Part of a small language model's weights: a variant of SOAP for these matrices.
Each number is 200 + 20 x the weight over its row's rms, rounded and kept within 0 to 999. Layers, rows and columns count from 0. The size before them is the row's rms in percent of the matrix's.

# k: layer 8 attention key, 448x448, rms 0.0516, rows 89-127, columns 64-127
# q: layer 8 attention query, 448x448, rms 0.0511, rows 90-127, columns 64-127
# v: layer 8 attention value, 448x448, rms 0.0574, rows 64-77, columns 64-127
# o: layer 8 attention output (transposed), 448x448, rms 0.0524, rows 64-77, columns 64-127
k89,055,222,223,214,174,222,193,198,171,170,176,169,208,180,228,213,183,202,171,229,189,233,205,165,217,197,189,199,240,220,218,182,208,208,161,208,194,227,154,204,197,193,189,222,222,210,190,180,185,178,211,207,182,199,195,183,180,223,199,216,213,212,183,197,160
q90,104,203,193,204,193,186,201,239,203,181,228,202,206,145,179,189,201,190,223,227,211,182,167,204,208,206,201,184,173,212,196,180,176,200,222,205,175,182,194,186,172,166,151,212,181,198,174,213,227,222,232,210,209,231,181,208,198,205,198,169,216,194,172,170,207
k90,107,201,194,194,236,214,157,185,216,185,221,164,231,191,204,204,220,157,213,196,192,193,212,199,201,163,190,219,218,196,218,192,165,204,178,201,203,211,231,210,205,194,213,178,179,204,210,191,219,241,204,231,237,225,231,202,195,175,198,206,209,201,225,203,217
q91,106,176,190,188,206,159,176,231,166,203,193,209,232,205,197,174,208,171,228,198,200,212,186,185,213,214,211,200,170,201,196,218,186,224,165,197,206,222,198,148,193,166,180,210,219,219,194,194,244,222,166,180,215,202,197,192,202,222,218,189,199,252,169,226,193
k91,105,179,217,210,187,178,208,170,207,189,215,210,195,215,203,152,210,212,231,207,163,174,205,184,199,227,162,224,212,190,256,219,182,180,196,217,225,215,202,236,215,182,198,213,164,216,172,190,209,200,212,178,194,218,222,173,174,193,217,210,185,133,206,219,238
q92,116,227,189,211,212,230,221,226,234,194,196,204,214,208,186,189,222,200,221,219,195,181,227,224,219,210,238,212,148,202,196,153,202,210,172,190,176,176,156,176,185,221,197,205,203,235,183,223,174,233,221,198,174,192,174,170,198,179,204,206,187,195,176,186,179
k92,115,199,166,217,192,175,198,207,230,228,220,202,214,174,199,227,207,199,174,180,201,199,138,207,172,209,205,213,185,200,187,195,185,193,210,177,164,193,224,211,188,199,210,216,201,193,219,233,197,153,192,205,183,227,220,189,205,203,235,181,158,168,200,217,176
q93,114,195,149,236,195,191,193,194,165,178,233,248,175,178,205,202,203,218,194,228,185,219,202,189,169,185,231,193,160,198,174,169,189,216,212,227,219,197,232,208,208,197,185,220,223,182,190,203,180,180,219,190,183,194,207,229,181,184,242,186,193,193,168,188,209
k93,113,213,187,166,225,195,238,226,199,243,201,200,194,237,189,174,224,177,226,191,207,213,197,241,180,220,233,201,183,203,187,184,225,197,164,189,172,170,210,199,175,187,188,229,196,248,203,206,215,176,186,193,157,219,250,196,176,188,211,213,177,216,204,188,231
q94,108,227,167,206,213,185,206,196,216,194,213,179,192,197,179,209,211,202,175,200,188,179,249,214,194,199,211,184,215,223,193,231,188,191,195,198,172,196,185,206,160,190,176,198,193,194,191,215,209,208,192,213,237,201,176,193,196,245,217,170,209,200,188,233,185
k94,105,215,192,188,186,241,206,176,183,167,166,216,194,228,197,200,194,203,213,187,179,178,237,196,201,181,230,236,217,158,176,162,169,179,208,179,166,208,191,238,178,145,171,198,203,226,204,206,191,204,205,202,185,218,161,187,170,166,206,212,225,211,221,259,191
q95,105,202,169,223,205,197,219,203,209,179,203,214,197,233,218,174,207,218,213,191,167,209,173,170,226,172,205,166,221,207,196,159,196,185,182,184,172,207,197,209,230,203,199,229,213,174,211,174,204,203,191,239,208,208,206,179,202,172,200,189,217,212,207,220,217
k95,106,230,203,194,158,225,199,183,162,208,176,163,214,191,197,238,203,214,193,221,184,196,163,177,203,206,203,216,198,203,200,229,178,169,159,184,178,218,188,175,199,194,196,197,205,198,196,200,191,184,187,182,189,184,183,192,182,200,208,230,210,187,221,209,212
q96,103,182,193,210,189,200,180,167,170,238,216,206,229,216,211,170,192,204,208,187,187,202,185,159,198,212,165,213,223,160,211,223,169,183,154,223,238,216,201,200,184,192,203,230,182,242,195,186,160,172,199,199,221,182,200,220,210,189,199,172,184,200,170,204,167
k96,106,188,166,181,169,229,183,173,224,170,189,156,229,194,210,174,207,207,209,167,203,197,196,187,196,218,206,223,153,210,209,221,158,203,186,197,194,221,203,191,154,176,184,197,188,202,194,199,194,190,218,204,186,227,200,199,230,177,203,207,186,198,194,239,205
q97,103,215,213,207,175,194,188,169,197,209,188,186,209,244,205,211,221,221,212,202,201,214,186,221,176,204,197,202,225,250,234,231,184,206,201,186,234,187,204,212,256,185,218,220,216,227,193,206,195,191,187,223,200,216,211,183,203,202,172,236,215,210,201,223,195
k97,104,198,164,255,206,167,196,201,209,191,179,209,228,221,216,234,206,221,196,214,180,202,175,212,214,193,211,167,251,243,207,243,194,213,195,173,205,211,242,195,224,171,209,193,172,236,185,219,188,198,180,174,217,222,215,203,219,225,158,218,211,191,178,205,190
q98,107,213,184,192,223,195,209,212,207,237,168,214,180,217,193,217,202,207,206,163,244,234,177,232,202,188,185,194,205,197,211,181,195,193,216,186,182,208,190,193,240,214,185,191,208,212,236,208,197,225,169,223,184,177,186,215,233,176,180,230,181,215,183,200,186
k98,110,193,185,207,187,200,176,239,204,190,244,206,237,222,183,216,226,217,204,251,200,215,214,174,198,161,196,208,210,226,197,221,184,196,257,184,228,234,209,212,175,204,217,191,199,192,181,187,185,229,218,180,193,205,189,226,211,182,219,187,240,190,184,229,220
q99,109,218,182,186,188,236,217,180,223,195,218,208,211,123,189,188,204,231,206,197,199,208,197,159,186,194,216,227,204,204,189,184,210,154,185,203,215,212,196,205,195,205,237,213,209,187,168,239,193,191,191,226,194,224,187,190,209,179,213,177,215,203,189,217,166
k99,117,223,197,198,201,178,204,221,229,170,219,183,179,166,229,205,168,172,228,234,187,186,206,215,165,204,208,208,203,209,214,225,196,172,181,241,203,169,165,213,189,196,174,200,211,157,210,213,181,210,173,218,249,188,170,205,208,203,239,223,205,231,179,199,231
q100,109,223,197,238,212,247,145,201,176,154,197,169,194,194,216,214,200,185,211,176,211,201,165,225,199,191,188,192,192,160,190,196,170,215,187,193,195,192,222,251,174,214,194,202,187,190,207,169,173,155,251,202,187,195,220,215,174,206,175,194,169,230,189,203,195
k100,109,228,162,194,186,191,194,187,230,211,169,189,215,168,241,221,224,214,186,207,206,197,182,203,203,136,203,197,199,206,191,225,203,217,166,208,198,235,190,203,184,234,191,181,202,211,213,155,195,171,197,239,191,194,170,216,174,179,191,175,193,213,197,206,209
q101,107,214,184,195,212,171,195,212,196,209,172,205,185,199,206,204,218,188,167,209,173,198,190,194,216,190,202,213,240,213,207,190,195,179,209,203,206,193,215,212,202,196,214,224,160,194,239,216,191,192,208,202,201,205,185,185,215,212,168,215,200,206,229,248,212
k101,110,225,214,195,219,231,208,232,187,179,172,228,184,195,186,204,185,196,202,215,179,219,214,176,224,188,218,214,225,203,209,190,212,205,210,203,208,224,206,201,208,192,230,193,171,216,206,201,177,232,184,198,208,208,184,190,178,211,188,204,228,165,194,179,164
q102,109,218,186,209,187,184,208,194,204,177,200,217,238,244,200,191,186,241,215,188,189,181,186,216,188,204,190,172,188,175,178,182,156,196,203,172,225,215,205,217,203,200,185,206,226,176,164,216,197,212,238,212,209,209,194,221,216,224,187,168,197,234,226,201,197
k102,111,219,194,216,189,169,223,208,212,195,201,218,188,203,210,176,217,223,189,171,212,204,194,213,187,252,180,226,229,163,211,205,238,208,209,230,209,170,161,194,199,165,225,179,175,182,258,227,216,211,218,224,166,189,184,194,209,186,173,208,229,235,229,215,221
q103,111,196,216,201,262,184,189,213,191,216,189,196,200,227,190,181,230,195,190,202,227,179,201,178,183,177,191,198,167,206,194,220,183,215,211,184,193,211,214,178,204,190,161,197,207,184,246,209,184,193,216,197,197,174,210,187,185,207,226,214,199,203,229,214,193
k103,112,183,232,168,227,162,184,207,159,209,198,221,238,201,147,197,197,216,193,214,196,207,227,215,164,146,197,195,199,210,240,162,213,187,245,210,219,199,221,211,220,198,185,197,205,188,199,195,180,179,173,206,155,232,212,204,148,186,198,215,221,178,210,242,202
q104,105,191,185,203,188,170,178,177,209,206,216,257,224,210,209,227,212,179,157,167,231,160,209,201,213,192,229,195,209,195,215,223,182,179,194,186,201,198,195,191,180,214,209,201,220,193,208,167,172,194,171,169,200,185,195,199,185,203,198,163,212,228,210,156,179
k104,107,215,177,221,230,202,189,203,184,160,217,208,203,196,191,217,187,211,207,199,222,213,219,188,181,223,221,203,163,221,211,236,220,127,219,209,186,228,200,194,148,180,224,189,202,183,220,185,195,185,191,177,209,227,169,209,177,189,229,195,178,212,218,225,194
q105,103,237,204,201,168,238,228,189,208,210,186,205,184,190,215,204,170,212,202,187,182,234,192,212,198,183,177,213,225,177,243,196,196,210,194,216,156,211,202,236,201,198,202,185,184,178,184,183,197,194,191,220,211,206,227,177,200,216,221,240,183,222,197,211,194
k105,105,240,183,186,202,207,218,215,178,189,206,203,207,208,221,208,213,172,165,178,223,175,194,230,217,242,200,214,209,186,168,191,211,206,205,204,198,201,190,204,201,175,167,250,217,221,214,223,168,166,191,224,186,161,192,179,202,205,194,217,206,170,198,191,193
q106,109,233,215,185,179,193,191,234,209,191,196,202,204,223,204,184,190,196,172,179,200,219,202,208,150,224,196,208,163,221,195,214,193,207,213,194,195,196,226,221,201,205,172,233,157,197,195,191,234,201,185,237,213,222,219,223,200,193,237,217,194,226,210,234,200
k106,107,241,217,191,174,205,203,175,183,213,215,232,210,201,183,232,184,216,224,208,194,229,178,196,213,174,216,235,170,207,206,168,186,225,181,227,190,194,205,241,174,196,199,175,192,211,202,199,193,252,194,202,215,205,200,214,187,193,164,164,193,189,194,223,206
q107,114,194,204,198,209,190,195,175,203,230,217,204,195,189,195,238,216,198,203,190,217,218,194,194,213,214,223,206,192,188,206,208,203,212,171,204,192,199,211,223,196,219,196,194,243,183,160,206,202,189,206,201,216,205,184,207,172,204,181,194,172,200,158,197,198
k107,118,208,198,171,197,179,177,186,209,243,203,194,201,212,196,211,205,204,202,176,230,174,141,191,187,250,181,236,180,190,211,205,207,239,207,216,172,185,169,198,214,205,231,176,174,203,185,198,199,210,204,226,216,207,191,215,190,214,205,175,178,252,232,187,189
q108,106,191,197,197,202,168,215,200,218,183,170,203,215,195,187,189,204,173,187,182,214,217,210,189,223,191,203,191,183,202,204,219,199,185,187,219,175,169,230,175,210,210,176,217,190,181,200,208,221,227,231,209,231,232,215,219,223,195,201,178,208,217,209,204,194
k108,108,200,201,231,203,208,221,236,166,198,227,254,219,195,222,192,211,181,196,169,200,212,228,190,182,203,172,220,206,193,223,215,197,223,207,179,212,202,180,230,182,161,181,177,220,199,199,189,198,207,187,180,216,226,227,213,230,184,184,217,192,208,203,170,200
q109,104,208,231,211,195,211,218,200,197,176,224,219,227,250,194,196,202,164,238,210,160,207,217,208,200,200,181,176,225,201,228,203,226,221,199,191,194,211,210,175,219,199,196,184,202,238,188,218,208,224,177,210,199,206,206,223,199,196,187,230,218,186,219,195,196
k109,104,220,198,200,206,195,170,191,159,200,201,181,218,211,155,168,218,201,200,187,236,213,188,230,194,199,200,189,177,188,197,205,216,210,180,214,184,210,177,187,185,186,188,186,196,199,207,212,186,213,207,205,168,185,167,197,174,214,195,172,235,230,151,224,192
q110,106,186,200,212,205,199,220,209,193,182,210,225,175,182,204,206,201,226,222,239,186,218,206,177,197,173,203,197,203,168,209,196,220,198,191,186,192,183,197,191,197,198,174,179,215,174,232,202,218,223,167,192,209,171,182,187,201,187,207,165,197,180,217,215,207
k110,112,180,207,226,220,176,225,186,164,214,218,201,215,167,191,200,157,180,166,176,212,173,197,201,238,207,178,208,171,185,198,218,183,208,199,206,200,175,227,188,193,188,198,164,234,220,207,214,216,208,222,189,179,214,153,202,183,201,152,205,198,164,191,234,209
q111,113,241,209,214,152,197,197,180,224,192,217,200,225,200,206,186,186,188,192,189,188,197,219,191,223,203,216,208,187,184,165,210,223,180,173,214,195,191,207,203,150,200,194,168,186,223,196,222,206,210,244,194,184,197,212,223,206,210,219,223,206,201,219,223,177
k111,111,201,182,219,233,190,230,178,178,162,216,210,212,194,178,214,182,206,155,173,216,192,184,215,190,219,188,221,237,169,197,214,208,234,203,187,193,213,198,211,188,178,196,225,201,216,215,190,181,205,170,183,212,207,209,206,193,231,229,201,196,229,236,182,181
q112,110,205,191,196,216,189,162,239,195,194,198,201,233,209,192,230,207,240,207,180,176,206,202,226,196,228,202,188,188,177,203,194,212,192,204,155,224,235,188,178,223,181,204,229,193,173,219,193,165,184,179,193,225,193,202,186,212,174,200,211,173,188,217,219,193
k112,109,211,179,224,169,177,190,155,262,188,195,232,218,206,204,199,201,212,186,240,180,177,224,162,224,213,197,187,216,246,191,222,227,199,198,210,196,242,194,193,191,216,175,213,184,197,197,196,196,222,201,198,193,253,189,197,162,188,173,175,213,212,202,222,200
q113,110,184,234,145,231,219,209,172,210,191,199,195,216,217,203,209,192,197,187,205,204,167,213,208,197,233,195,209,192,194,200,213,222,177,211,187,213,179,213,194,207,205,186,158,181,213,232,218,195,216,192,189,208,208,173,198,208,242,203,249,223,169,206,191,226
k113,112,176,162,164,193,203,219,199,182,203,167,167,184,214,205,186,195,219,214,218,193,201,200,185,225,202,213,192,190,181,223,205,200,186,217,204,188,181,180,201,205,204,214,187,211,196,190,205,181,201,188,180,231,172,183,202,207,210,205,177,218,199,232,204,217
q114,110,203,217,212,189,214,208,205,202,159,204,237,199,207,213,196,192,209,182,220,202,213,215,184,197,179,189,195,192,223,176,210,218,234,199,161,212,192,218,215,190,208,214,218,183,194,229,211,228,202,217,206,214,232,161,162,192,198,176,209,204,222,220,209,165
k114,109,179,190,198,222,208,207,168,178,203,194,203,197,200,204,196,212,211,199,225,167,196,224,216,177,168,180,196,182,211,194,224,178,170,199,184,197,221,195,180,238,229,179,220,203,212,219,204,197,184,193,181,193,214,205,171,191,192,183,184,221,194,201,208,193
q115,113,171,193,205,207,223,193,223,206,163,170,206,193,211,225,179,164,250,226,179,232,196,196,209,211,160,195,193,161,200,207,205,202,206,195,204,211,239,194,217,217,219,187,192,204,226,231,213,184,221,176,193,188,215,208,206,168,242,228,221,184,164,215,222,205
k115,113,198,208,185,204,178,216,225,180,198,180,249,243,245,192,202,211,191,225,205,204,221,185,230,195,167,208,227,240,212,218,218,214,197,217,245,188,195,214,209,193,218,189,218,162,223,212,160,196,191,203,186,233,206,192,215,156,204,174,237,236,173,234,205,208
q116,107,187,172,209,202,173,240,202,180,192,188,200,191,200,136,228,163,157,188,208,177,226,243,182,208,177,191,202,183,220,212,213,197,175,239,223,246,204,192,209,232,222,230,224,199,189,200,169,164,175,217,201,191,205,235,202,239,215,194,228,181,199,183,169,205
k116,108,204,207,164,191,217,205,224,156,203,200,183,221,204,233,155,213,219,217,219,183,207,186,213,215,200,186,181,227,181,190,201,223,233,183,235,204,186,222,205,186,180,194,158,162,199,232,203,201,195,184,203,168,183,184,172,202,203,244,202,172,156,176,192,201
q117,104,162,180,205,189,211,182,174,178,185,196,189,203,200,214,218,219,187,180,178,189,208,209,176,174,168,219,213,218,205,174,179,205,196,208,193,202,229,184,231,217,197,217,182,196,223,221,160,216,202,169,195,207,195,190,205,218,178,197,203,160,214,223,194,196
k117,101,209,163,207,190,207,249,199,169,175,194,191,200,203,219,189,199,206,194,197,181,192,194,213,209,184,215,200,199,210,182,161,208,170,228,175,193,213,161,211,220,235,208,201,228,225,193,206,216,210,201,255,200,195,186,214,187,202,172,227,223,206,165,193,197
q118,108,201,213,218,210,192,198,209,187,216,201,208,198,216,187,174,206,169,169,172,177,244,185,195,203,187,225,194,194,185,189,201,171,220,231,188,182,218,205,181,165,221,215,226,216,198,168,191,221,169,184,174,178,200,205,214,211,158,234,201,216,200,220,186,205
k118,111,191,186,196,184,202,184,199,194,201,200,215,178,219,162,177,181,200,207,220,240,225,206,170,194,204,207,205,195,200,191,194,273,190,235,205,185,205,210,213,194,200,212,218,214,247,190,193,199,173,214,194,209,206,182,193,199,231,172,223,195,235,201,182,201
q119,107,176,196,189,216,193,225,224,206,168,172,200,196,251,196,205,209,189,199,196,220,227,203,193,216,175,200,206,183,197,194,219,171,211,232,201,218,196,192,248,191,202,221,182,205,185,216,201,179,182,250,194,219,218,198,169,179,231,254,198,215,225,216,191,201
k119,111,202,232,213,199,186,165,194,184,217,211,242,207,194,168,224,203,214,198,150,186,203,216,192,200,210,208,217,243,216,215,179,199,195,168,203,192,177,223,200,189,221,220,185,186,190,168,198,207,178,224,219,206,185,201,170,200,212,143,212,163,183,184,195,212
q120,109,198,166,179,201,192,179,204,219,188,209,164,184,201,196,240,192,197,197,225,218,208,223,159,244,187,234,193,174,184,197,186,215,176,224,236,222,168,205,202,182,218,199,211,222,178,178,151,232,156,224,167,208,192,171,231,187,187,217,192,189,222,187,174,187
k120,107,173,202,237,209,180,195,217,188,202,222,213,191,219,229,205,211,198,211,201,215,205,207,185,199,230,200,175,211,197,175,192,219,231,184,184,174,185,178,202,195,198,178,178,176,166,222,197,240,215,216,204,165,189,197,206,246,218,246,197,162,200,212,171,217
q121,108,218,185,221,205,203,189,181,206,194,198,211,177,204,244,195,182,176,227,221,188,199,204,231,181,201,179,209,173,211,231,154,210,185,204,199,199,200,183,225,205,180,193,234,196,196,226,214,194,224,193,191,206,196,208,190,216,230,230,235,195,191,222,203,204
k121,105,208,170,187,190,168,175,174,199,217,179,214,212,185,204,204,193,206,218,224,191,198,178,194,178,195,211,210,233,202,194,180,192,194,196,155,198,191,193,185,190,190,193,217,163,243,188,204,192,190,199,184,202,173,228,228,182,190,189,193,180,205,185,204,186
q122,112,206,177,166,193,213,217,186,186,187,157,179,216,221,193,204,184,235,211,241,213,184,259,202,214,214,222,186,177,197,212,203,229,214,190,194,193,198,159,154,199,231,186,187,192,231,189,223,194,207,194,206,206,186,212,198,215,188,214,212,208,189,229,182,197
k122,108,210,161,240,172,197,218,205,253,197,209,211,199,186,186,222,186,224,170,226,194,210,223,230,229,269,211,203,197,187,162,187,234,195,209,210,180,237,193,199,160,200,219,212,205,199,202,195,225,161,202,183,199,201,195,208,184,167,174,211,199,206,172,221,187
q123,108,212,240,209,208,205,190,203,194,214,195,212,196,190,232,199,219,164,217,218,262,220,194,169,221,188,188,181,162,228,169,205,196,213,181,187,192,228,205,199,218,198,180,191,223,192,227,213,162,198,194,198,187,201,226,185,187,222,209,164,168,201,230,198,198
k123,108,202,210,196,200,197,152,221,204,210,195,213,202,193,213,223,197,209,256,204,209,205,196,188,185,186,185,208,183,211,196,193,207,199,177,192,189,174,183,195,194,174,192,236,197,213,149,194,172,147,198,203,208,200,216,186,216,221,220,202,191,208,181,192,226
q124,105,222,195,171,164,175,198,194,199,179,202,183,212,184,199,184,177,220,171,173,182,214,185,223,173,204,179,183,190,162,181,184,206,207,208,220,164,204,227,208,195,207,205,174,227,189,167,192,202,238,192,201,196,186,208,194,228,170,210,226,198,181,174,177,224
k124,105,199,191,187,189,188,201,180,188,225,206,197,201,229,203,219,183,156,203,190,175,206,163,172,169,228,190,197,239,206,211,200,203,205,199,191,192,176,166,198,204,219,203,206,219,202,201,157,249,190,208,202,225,224,152,161,203,190,200,214,212,218,184,196,235
q125,110,184,194,174,172,201,231,185,215,201,213,206,221,213,225,196,194,231,218,192,216,184,192,194,191,206,170,198,155,182,217,184,205,165,180,223,205,204,185,220,221,176,221,183,234,216,229,217,225,200,195,183,201,176,162,200,222,200,224,209,188,184,192,199,176
k125,106,210,179,201,211,173,183,208,222,220,225,221,216,173,222,212,236,190,217,225,193,164,210,211,230,223,195,192,200,200,160,209,206,186,223,216,173,194,206,192,205,164,205,201,174,165,181,164,223,189,200,207,171,189,223,215,202,175,187,214,190,230,163,165,202
q126,107,200,169,212,164,168,187,213,182,197,226,204,203,215,220,198,190,164,210,229,214,206,173,194,203,225,224,188,193,221,191,197,227,192,170,190,177,204,182,205,189,186,209,182,189,204,231,182,207,211,221,213,187,208,189,200,193,159,195,215,179,219,193,181,163
k126,110,157,165,184,169,207,222,224,204,196,251,194,200,198,166,202,184,188,188,198,206,233,228,208,198,205,212,183,207,170,173,177,237,187,174,192,173,196,167,258,182,221,207,179,208,201,187,203,237,198,186,214,196,191,181,236,179,175,227,197,139,195,198,186,209
q127,112,213,192,188,191,187,201,201,228,207,217,209,160,205,211,169,202,221,199,201,207,223,193,216,186,213,229,234,235,207,161,229,180,214,194,225,197,210,230,186,216,189,218,211,193,172,185,194,211,176,217,180,224,211,194,182,192,187,176,209,188,187,209,215,213
k127,111,142,191,177,192,202,209,191,226,189,238,205,161,184,199,193,208,222,189,217,220,217,191,195,208,192,218,212,201,194,179,231,241,193,181,206,160,215,182,197,188,195,219,202,202,221,193,196,214,212,215,193,203,206,187,233,196,190,218,188,170,179,208,191,230
v64,109,201,180,184,227,186,204,206,176,205,188,188,222,220,168,183,164,203,215,197,194,206,162,198,197,199,217,192,197,211,203,177,175,226,213,173,208,216,230,237,196,155,200,216,253,234,220,227,190,191,232,195,178,213,236,183,186,185,221,202,213,205,200,173,189
o64,100,192,237,215,212,221,188,185,219,195,180,215,185,194,199,180,191,173,228,194,191,199,228,217,239,188,195,195,208,217,185,200,213,189,215,231,189,174,209,176,196,194,181,211,186,191,196,227,192,207,169,188,178,203,222,214,188,160,193,204,201,208,205,193,206
v65,108,179,241,210,218,220,226,229,214,216,183,200,183,138,249,215,205,204,200,189,180,185,198,191,201,238,221,203,157,213,220,197,225,222,205,205,204,184,222,215,238,190,217,224,226,216,180,161,231,208,160,166,236,207,193,225,190,223,211,174,195,167,189,225,200
o65,103,176,189,180,221,174,226,196,159,212,197,224,211,212,199,179,204,197,212,197,191,213,212,224,201,181,219,206,235,205,195,195,194,201,228,189,197,194,206,209,184,218,202,199,221,177,205,179,165,210,173,176,199,204,228,171,183,190,253,171,217,202,188,193,183
v66,114,182,193,179,199,192,174,235,221,189,210,192,195,225,208,171,241,209,153,213,215,217,198,192,202,207,181,213,205,209,204,245,189,216,184,198,216,173,184,166,142,177,191,198,186,226,185,193,193,187,203,195,173,236,171,211,209,232,206,203,226,198,168,201,210
o66,102,257,234,202,194,194,196,187,213,177,200,183,226,237,171,204,192,178,168,209,234,192,213,200,165,217,171,231,196,206,206,236,218,188,198,209,197,217,204,204,191,221,191,191,220,200,179,171,169,209,199,180,216,210,200,210,191,203,189,202,214,197,216,173,204
v67,106,186,195,200,177,220,212,190,207,200,220,191,167,209,212,209,215,186,211,210,196,221,206,212,216,215,185,188,170,155,197,177,188,217,201,205,213,214,209,195,219,175,192,185,225,239,205,249,188,179,195,234,203,204,173,211,211,257,196,215,166,193,142,201,200
o67,104,198,220,207,217,204,199,194,179,198,148,151,207,201,184,206,216,164,201,208,211,226,217,219,194,175,201,191,178,220,200,185,183,206,194,191,208,205,178,198,195,180,186,172,199,196,215,200,211,157,215,182,176,182,211,173,184,198,206,194,201,182,215,231,206
v68,101,171,217,159,221,230,162,193,190,232,197,197,199,193,195,177,198,163,204,214,145,195,201,223,161,190,177,151,182,201,224,223,206,187,211,192,208,210,220,187,236,198,170,178,201,185,203,206,189,249,241,199,178,200,210,196,176,237,165,215,185,213,181,164,221
o68,097,208,185,200,160,245,192,176,219,187,200,208,211,187,210,189,192,201,199,158,212,190,167,198,199,208,232,189,180,198,219,172,209,171,149,211,189,215,160,202,228,220,195,148,229,212,209,202,230,228,201,183,210,208,223,217,213,230,219,219,208,189,187,239,206
v69,107,197,223,206,178,245,184,146,214,173,212,188,219,246,196,202,165,201,209,177,181,198,164,211,228,212,171,198,192,194,264,191,201,199,202,202,210,201,210,231,200,216,188,225,183,195,178,173,186,211,179,219,209,184,194,213,195,209,186,175,200,191,212,181,198
o69,100,167,208,171,193,225,212,190,200,163,194,217,210,208,179,216,214,169,215,226,210,220,153,167,215,210,206,217,166,179,222,156,194,219,200,182,209,190,169,214,238,250,170,183,177,168,250,191,218,263,177,201,195,207,205,207,193,228,199,227,179,202,200,215,191
v70,102,208,227,180,169,190,193,184,189,184,205,169,199,180,198,246,172,200,187,194,210,231,212,214,224,174,211,190,221,187,204,196,219,192,170,160,197,224,221,228,179,175,194,186,184,181,198,197,203,196,199,163,175,182,203,207,192,235,151,221,202,214,192,232,212
o70,099,213,193,186,216,227,182,199,177,219,213,188,200,197,195,188,215,192,221,164,226,178,229,222,207,203,235,217,176,165,194,194,239,212,170,201,218,207,205,224,191,207,207,213,209,235,207,190,208,172,172,197,199,236,167,206,206,145,155,176,197,185,207,208,191
v71,114,203,216,188,210,211,180,193,193,204,176,155,211,163,238,180,226,215,170,197,195,194,244,158,195,214,234,147,212,184,227,223,188,217,205,195,183,178,191,224,216,220,210,206,181,179,200,192,228,216,226,195,169,204,164,185,159,196,181,213,217,186,222,224,188
o71,104,203,211,234,187,170,215,182,203,216,217,210,187,207,177,223,189,221,184,212,195,228,206,191,199,211,204,163,187,164,200,215,187,225,220,215,187,203,197,208,202,186,231,185,168,158,166,197,186,176,192,171,183,172,213,196,199,234,225,186,205,209,203,214,181
v72,115,201,223,208,231,171,193,192,186,224,217,200,221,180,167,188,212,204,177,178,184,246,197,197,208,191,171,188,209,211,169,219,209,226,210,205,215,191,195,201,189,200,179,173,207,197,172,211,239,174,197,155,196,232,191,222,234,213,207,188,186,196,238,192,239
o72,106,191,197,237,223,214,195,232,177,209,218,220,214,181,214,180,214,197,219,196,225,202,176,224,199,181,185,194,171,215,213,223,175,241,208,171,218,220,189,217,205,186,202,184,189,202,212,191,228,164,238,213,184,176,196,197,177,201,200,192,187,159,166,191,224
v73,109,219,186,171,210,218,186,211,171,210,186,203,168,202,197,174,204,195,178,179,197,189,203,199,185,170,216,208,212,186,196,165,178,150,197,190,184,190,230,198,192,231,212,187,242,207,244,219,178,223,222,205,198,198,197,225,164,197,204,186,180,190,187,209,168
o73,100,195,215,195,194,207,197,219,208,198,211,178,224,232,175,207,203,186,234,224,212,211,208,203,235,208,221,173,201,202,202,224,188,187,221,186,222,232,190,204,196,200,194,190,206,202,184,198,204,194,228,221,239,196,192,242,196,203,217,212,201,208,189,211,182
v74,112,210,204,214,198,233,168,223,219,234,229,195,236,185,196,222,199,140,192,204,187,219,166,245,146,193,207,184,174,188,171,180,218,167,199,171,199,163,204,197,189,194,184,200,220,220,200,213,169,179,223,175,195,191,209,200,180,178,215,183,213,214,194,213,204
o74,106,214,187,190,189,232,186,180,209,254,178,182,193,226,196,192,204,170,204,202,188,185,201,212,197,220,186,198,146,164,163,224,191,207,209,190,205,176,182,184,174,208,206,177,239,245,173,227,196,198,208,228,215,207,187,195,221,246,258,195,179,204,193,166,171
v75,109,195,208,189,186,205,183,215,216,235,229,227,214,191,178,192,184,190,190,205,204,226,195,195,229,206,204,202,207,207,163,188,179,209,244,209,213,173,214,203,197,211,234,186,182,194,195,146,176,205,214,186,176,189,215,213,201,198,220,187,205,180,182,206,198
o75,102,244,209,211,226,195,199,185,165,186,202,186,231,195,179,209,169,173,186,222,213,195,245,197,226,202,169,209,221,207,220,195,201,220,187,203,181,206,178,202,202,227,207,170,199,213,186,193,196,242,186,213,177,194,180,221,209,211,224,208,182,201,215,199,183
v76,105,198,201,184,205,208,196,197,211,194,217,205,187,194,248,209,203,186,202,169,200,205,212,220,204,196,178,212,177,199,200,203,209,172,194,213,241,193,177,198,226,189,201,193,226,170,226,187,208,205,194,173,216,223,207,199,227,212,203,208,208,228,226,228,209
o76,101,206,182,235,201,189,180,191,199,211,213,185,218,198,230,198,202,202,174,208,194,191,214,190,236,215,198,227,230,221,184,209,178,185,204,207,178,215,209,203,171,180,166,192,182,197,190,203,195,203,196,216,181,222,221,191,183,203,216,182,168,194,198,201,199
v77,114,212,220,201,175,216,246,210,208,182,211,196,186,201,185,229,208,191,244,191,198,233,212,209,203,174,226,214,240,218,216,179,182,203,170,166,192,209,215,204,209,214,201,181,169,222,204,211,206,220,191,208,202,221,224,183,182,219,185,199,161,204,136,197,187
o77,105,194,191,200,193,202,246,179,189,221,170,184,186,220,214,179,222,202,204,230,189,223,172,214,163,192,210,205,193,176,235,144,205,227,204,192,209,199,172,198,186,184,216,185,178,200,198,209,222,183,225,214,194,213,227,201,204,201,191,201,188,180,188,171,181